Each number is 500 + 40 x the weight over the matrix's rms, rounded and kept within 0 to 999. Layers, rows and columns count from 0. Numbers have three digits each.

# layer 11 MLP up, 448x128, rms 0.134, rows 104-153, columns 64-127
518571531522494525450412507515510617516443508570504483450492479490500525520483440452516489462506497505563496501491532537538490518551464469470501538529514461523453502572427476504461586489505556
533428502461560495473504555467509489496537560558521529567518474463552520570535460520441492533458492520454481494506527514483473580441547527520504542483526513493476483439485546553533451529488460
493603551444501385488526502458499519467502468518521452412498586472437523539502503544509507479513445514486472513419451510497490487566466464561542502502468520452484492464467469450434544489497524
455579547553491502484559475445575540528481485486403513540477533482470455465530414545481530448537488476458547513518523526512471526604533454458563472505529454520498504485534500518464482394498506
482498474490529433487465501461556502427425436490568425523485500523446508545571501490514592393520496481493526507523455502521454499504608420514466456473518493501461467561466581487520465528443514
444506521495527468561539511406532526551516465480536576512495502482504505432483547529503496567523471449493529535482468512480506485488449489476469578504483528512491426504510547501407514513567473
550525503637510430518480484549451537548575521516511455539524562515486530492525513507586459489526603581438468489472549466546552499435505482477457535497498514441421450528476487508416511509478488
539466498479475457488530461495462420500493426497499501467519540491490555516545509546476526491524463404492497405546516488552561439519492434508461461440483521526483500418537529574481551520436581
485534497473546424523489535531525471465512509516525502498597487496523482571542564515531447408538469527489542466547566506430407562477527479510544543525467455428433454492492498544505483479461538
505494535457487546532510428522450546472485436460466539478571488508549459453456489429498476588422490561453497456513524456585441499473450541499519486497476526525531526514525506500550488500529521
545509541553483509547538524465504463532463557461517488488525591480533518503450449505502550457473499530511485492472435529483569478519515448499499519531529468482437530524545526517531534463491510
535554538500462484525464502376551502516457474605465526475493497427500494476483452449496450515516531528461505424520468497521487528573537462526566480471523498507468469533522555472603483479518546
442424552507471481538455564549488448500500517485476506496446552576486549487519466513483459493538504503442557542579524522544550489521496514465495503507489577401470417453534433510532434508484531
517538512523506461505440564499483476532504501541528474536468504455488459541529469597593545576559455564447535478506475458558466519484485561495548484514468527551604488471513502551451527424481585
568529512535499508552499533456537396517420433442541516563474474405452511502526500448459536580511479460443448501536500550604529490491513563548430581509524502509440450469539478497525476539498493
418446519548467479531445489489500496568472463555508408517470500507446570502578471494508462512525514493463514406516509447454511506551443501546478595507491437614545483525521557492452501590500467
490496487514460503460466453580540480511505514499491545539530504537529519533537474511501465558422455514545462467506453517517466407511555479475505549495519374457518471543493509441500522460444560
517459545489464431439469509504481535498449464478583509512507496464467463573510521471456490458444604492487459526450511514563515465465472496551506574561466491540522515504469543586463468434511503
531458501393490480486466511575548467554556548446529510452481505500515493497477423486491524458417446466536524502491479530471481399518469518477497462497500491484502509523420558596529495511500517
503498541447512547519414516472455503498481551516510592514525493448483500475491473509407538505515510519480517581512563497605473546495422490457472526454485515425464505497523493493476461515498475
529438548506539559538497461449480545554379523481571496472550560501474490507524456506521478523525482530494507533480472502520515487473520601494485513505461531468469368469537458557418528485475527
606507509507505540493528569462423543507520405427502490540502501488524547505468527428526540493470482399524501520526459418522455459516556493491490513507478500566517496492456495476542538501475557
520501532438518524469498512516490499477469567481479507492450497491446529507516458486466475534493489482561502474470433545487520455571493500522467530499473438507472499470573588529513531538482514
470463502510510490485522469460511584391461437490571544483564479527479485488542525469466511480577450487537469522493491446489519462483553442478518470476566481526546473523498475474580493566472445
451554483497568433487481482524522459517559596480556541503512496452493494507571476532505566389489506516436526510576537544422539464479489511507523555499490512458473536459484539496435528479464554
488428481483506416498528510508533469511542453446521523477518534552551575571598541492572535531558507485498515487457529493478510435498511497526458474478494510495547544535438520470437466441469545
471501415462543488530504596493545535532475561484504458648461523527446490465492453461459454540513442449532473481521501502451524568491477480444444510531544522529512556514423568478614478551518436
455473508496511527488511490540526505524509497515495493501518493538426489475501470527514435473510531505548548436457471502482540435499479465508458530493472527540462411527517486474467565526502525
455343542442516506525510507489504492539587418530523481467458530500526462499563489575480544500504467498504462515505463467552582506488458519429434502508501458499514593545560473499538500513460463
462543484438460451433468550488500580483522447499461520460452516445432457565510504461528511465482442536484508490451505521480525494507518562550460456536467506469509587478535498533506548485557520
472522512530474573469482493486485543526470527473470469456556535461453504489504531519475605507422574454461523472496510554472483552503411521511500470483502469564511522546556527528513557509470514
538532517471500498510491530544452490585464444509456451514516537407596441505459522526433567472531580514510452507505481478503498459486519481482554514513365480474526462459460502506521496601544528
552540533497523437506532592440498555461466489510499449513478483548518468535480557528459495468471524440459523525511538495528520565440523581397514515466479432508512448444516483431538484516494482
486467527481549516473465468475470585486463502535460486456518532483455514476511484562466497525480476466458458424487467517495483509414503472516509493605487470458425539511433546514479507509384455
570448515448493529520476469536512499537529463504529453466497483444449468551553547477526469534507510509483514581528557465472503381549534549532522526594511496478539470473505556453504531530504486
487400492525467530424488510485520430519488525493522570519448545498490503486571483514439501451520462497558442488524439430485459499560450511509465468486532529471515525505522503510470482509484465
542503442526544527503515501490481548551508519529458478541539538400478519485476492429501539428498470481505501529479560541498487576469551467467496488444468463464562571569525525606525552564484473
482556492503530476420455503513432439509503471469561432495413588504458527490473504516525517510524533502515463503460513522511558453565491495511480514527527518548514507626513556514458514454461449
586564488511491462496494488524467547534481487481480522528464500577541495483509526534523498518469435470531470559542446402501612556510529471454495486535485493476495561525467447518491529415479434
511549566457532494454458489528465528479511497516533531568494547507468468509480528485447514520429535495445507532534572527569510463560503510540535440495485457447495495522496497586543506460490456
518589535474494574576523456505544475488464545522514512440532470532484540485530512464481475492549503437477497514509474511518508507504572495433492402442463435486503505530493503444467493504494580
579492515465503505544501488535543595497508483503487482520522456513539457539543451558501563366470442446505450461467473548539455444499485499452481505528500478504606544477457524528535535426481510
499560437453445505445526475431495521491493531525511538483491449404575520554471404477490483470541429484539521494516500564457424503479497508572487509541524527508462474522501511478529598477505472
481498500528470511490549533495543566508459427520461555434556492538529500534516511486428486473554505451455541403491540534471526505498496540477447509458430392518497530509541481443528537434524551
528500522496500495467516581472459449535519480528477548442466513518444560463481453496434471464410444471466525502520495505522494512497520518550425491514466518495448556534500537479543470515505543
597482424454523491446522495502416476427473513537406436459542528432455471533513541503539517514530533479549483521449476506513474543519491452492439532464436517481516506465492521508496549521577523
488481501508468479474516498531500477528487504468493556466478482456530421565448470475466445495507492537454486533486523482563479485559502524511449467489446533421537457513489440448454540508447419
480533502551426500518494486523550478485519538543504513636513538587603506525556436528491466474484469556447479472506489497530490532473445521450444474466534443484562527507460580553468522471473578
477548537517464480473446467423532494500459522525479498503454489445521416483470550451577459520559510463531509495513517466514555449388531505553465535532435461466480509461525414515499486445493498
485485553511499488467514507468526497464550457490554514534505518465584507505479467459520458500529560455479485494512452545505477474536553494460500563551469441462537504561506455462556467549581524
# layer 11 MLP down (transposed), 448x128, rms 0.201, rows 104-153, columns 64-127
493507473533486469462553529504487504606539481497515530496506561538531459490444489559464500523546464482484523443445474484500498459504550513534534527511421478545489525435527596483510435496500472
501444499591530508557482506520485493581529542512519500443409505549504517535467460541565505468454552441481506490509466526513481556580539390444518511445536496473544562423473456494503493598454488
571466506544507591503525488553532506448444509519414533519561466528565478520530537423507465420550502452470530482555593468536491441503532514430417466547526446566463493580511524516551544479466478
519462567492523443442432482529517492578489410491467506486481564475518514512554496479587498457489516540491510515490464586500536478539465491526485455508517491519483523515490487589523460506513459
512457461534551447511503490506519505531495532494520536548514459500438467519491439493578493491478436514526543495594473529499458494490467465548591473487501581520398484531481592505498480500534508
518509500531502559508416461513491499559534537536519399566524523575528496567492571493527482471534532542506513428508506499476516485474514450488572405485545488497471543465520506572537482494439514
545474438520499490479489527507535468474496442470509528420477599490528424509473505451490428440480450478479510545464546469504507536543521471504496465418567480486524499471481457500584538491499540
449475453468538565517461542509470579447496620454508494598482507554454444500487465470524561470493488571545461504464499479418474484513454529527545485593460495476527498562466493449502464471536435
461464510492552536486475424467484490477546565478523451556522559490439454523500509574513517492477469463501445528411519471486542527476483540475472476581521531570453541493546455492488467522534509
508510489522481502475548458473498471481497465528490480492477516516503546488549467523501570459515519453531441546502486516499581486529515423506526507471503538498515469496483486533447543514508466
494479527522516500500490574464505523498464479506483423650489535484444478458524515489481468449471529462492518527525538399456456444498507590450517494501485557548518458575523584583447501564570517
434485515476408478486491471480499491493507456499508451516441553534526521509460525499505574494487468488554480499514529473469490490437506548511491538517498528491516550451508516515445517508520512
521528438463501439498502480443493528546527505410515531528555413495518436536458554502484536483498481481539515513528456444531434428485512515477545504511492452550526526486475550462465550539528518
489432485514472527509479526547494519453479479468546514617515417447495535481483562476514516456499450522512483574492482421495493452498493406498489452513492415515463518452442490532480598569588522
466541466445506465503502579542434564488499520545491438508482640488445491539490485548488454456493561482520547473501500552477427463527474499499563470501481559559547541507440527531489534512517483
548459440466527475566544470497522477471496517424515537497563541520483452470423525460443532455493489535504552492522514506564485490492544519536564347474560525450486490511532530470525465399459512
515457493491503450495470502514476528505429466490518553496532470435538441600526546510533573494503491489500495477510470578569482489446531452487571494489456543522519520514444509548465522553497541
544538483497483501499510593498484454482476566493460491490477451428502534497507454487533485553537481557473516502516411469476500530514548509478470453489552502478492473467470485535493472552580473
537556451517522504520469451472530499523526495500537500559557557435494485479505497474505436500471539472502459576520382476488472501512523538489448565476536455489491576549504528408517528489516522
499522472529511496496519554470473467481521469491389449479523487568486497577550469471526511525560540483516500478455457553448446462457529435541529485502500533601512507472476466456507527496485471
489558472499432424485480490506539463520573514525451480494450519505486546566481555501511504439520486461517518479537500500498551500504479432541529453469564488530523560506485513527548479506511476
419473513488502513460492508560442473464449583459487538418487550476580495471526485498498518481522500463501523504533524438536538544491536584533569529476502474593562465442518512522541551497488447
454543508514520537528469507487537497466499506536522549496539501524572490493484518435489578452433434482494513520602572475451532497497529517463579441496480449469502530522453504434484545473498464
488525473490498468533454468492478482511452517511535525533477394461450461478498470505462519511547430467531509461483446482556521518527466457488501498448542501549497461482483458469479475535461517
509389555514495524518512572505448537520503452464467451583550476557516574492485469476540469581484500564538570466446488476514438484474475441478479517502475424471473441533504518549589512507562459
464478467522459442513498559438538461492475474514474482404425499482436450426503552494467532528528494512510477507507493446560522491503582535504489567517556475487542597506541493455535425470520519
510570410453535546502511560482527470477482502533528514471536479495447449566479564587574462422526471482549422480530512494562479547454479481557607504531518504567525502502527438511530489456488532
573468474538447527507544460498568468456550494483482561506451520430494522526511538516414619453485463505471503544555480504551470502440506467470523495521481522390580548542513441476508525522458466
454413512492529491549543502500561479573475484490501529433579508564512554507469476492484530474559513494473550500502455506534494418513481472512510502491502454520414473524497582453529493450530541
471506478470520554505479475556511483464532542504577434457544569529526514568470478573500474512512514526497469506516438513488475536465483456479491522538470521539508489447501462434489461510497541
478478492470541504472524538507475455576471526557544553482433507429537537483550518483485427475523425559508491541466495419521519486493553558440471489470532476471464508413496461498445489498581416
464518531458434486479470512529543484493447425444465451449565595429545477511495496532515492450467449475455524522495588494521521551471561500464471563581557563550511529472421415494527437515504530
530507526482452484545462497494542475492468551499550513468530484488434468533429447521451462470477482515478454487507470553500421554514571539509470444455514487475499508504513462502503436472468471
521529424498479537552477500535522441593519564491559495536461589519505468518468478470496503501579540469507498516496552430513495551513456607449498463449468541519507433492466475463536496509526493
465527517513488479494528547427488506535440548488449538417493456498483551452530432531502544500519545490492476473446464569493512578479509521543496486416505535464493480506526504591466447509509521
541452490495484478522501554556502484556511461540471462569523526480421430547426514509537466529484479533532563542476515485521479434484524493414432519531468525591451438535478661491487531533495485
399443512409502435518493604547466527611479471477492548484535543457521449454550489579598461506490471486536516460436453516448514454493465538516493478446495541515493442492456527473495491504523476
541512445489555494442518472473503527522463513492582592482544517493461520519567570538540479464520545506554506511447505478551457559502493500517532489498430548455495522522553479412502457540486539
550545505497439537482478475565503413525500525505550586346498543467434531568535436500478451572492507530485404519448528552510487470510521515468480529539482456528441470525538473497444455479427575
481504466511525484466512503515460489523501559511413394507509555555456489507559509537581493499531486512472512425535469478507508416469509564467465497449500495503529515524512482546457458530478460
498478462483482466474474501473480549523503469421526441391457514482442433494491496525530485521460509533504482519463519504448528485503470482492578554500522511518499542436529526539497576519482473
497531547509412490543455492460435472549481532505539532425498533488521581497430485484559476522541491528513559511503466486523517509512503462530516447458459495475449503528528462408483479524524510
481498455487552435531520460470438469478501486476546465414461485471403475558532568511480508553459497510485479519472488505538513464542489486478513534516573507550519538505540493596468516468539515
475476456499537494540499468471465504459463560492583472513461519485433486457507527556511504466440514591519427581525464460494515485563455467473543474516566548432510492474532491529457498594461528
542583504495479497501525575571507502510521538472494489522484479513496470497516576495515466495455525520513506518472536482463557496455404539512554461525428442560521426449446478503476493468491488
503462505517448521520505586492469498570529474417516518565473491457494597454453415502494455460512510465493555416511509480467443495518440510599477537514528516526571512548466514424524549502491554
528521488547512491545566437505462530538438500510538471495538427525497507484500528425526567548502425518457499558522417495483507504526483501489514488490460474603492543493459566470514538573492542
465478520492504542487454408519487449521485488554432480647459464538506542479486514484448550566482576504506513486594542488488521567452563379466526523495535571553505492474488508458523493452536462
529433507556477502517535466524469555490448495441591512451551478489509475537512477424427523549477424437507502529465488489539425567505512443524500519506521531417560514511475530465538444480565517
545550481498467487440538533474457542472507540528516446545500474469430457435482570534503459551493520570478476563428520608533525471465465497509513510492565544548508456441453507523448520451409510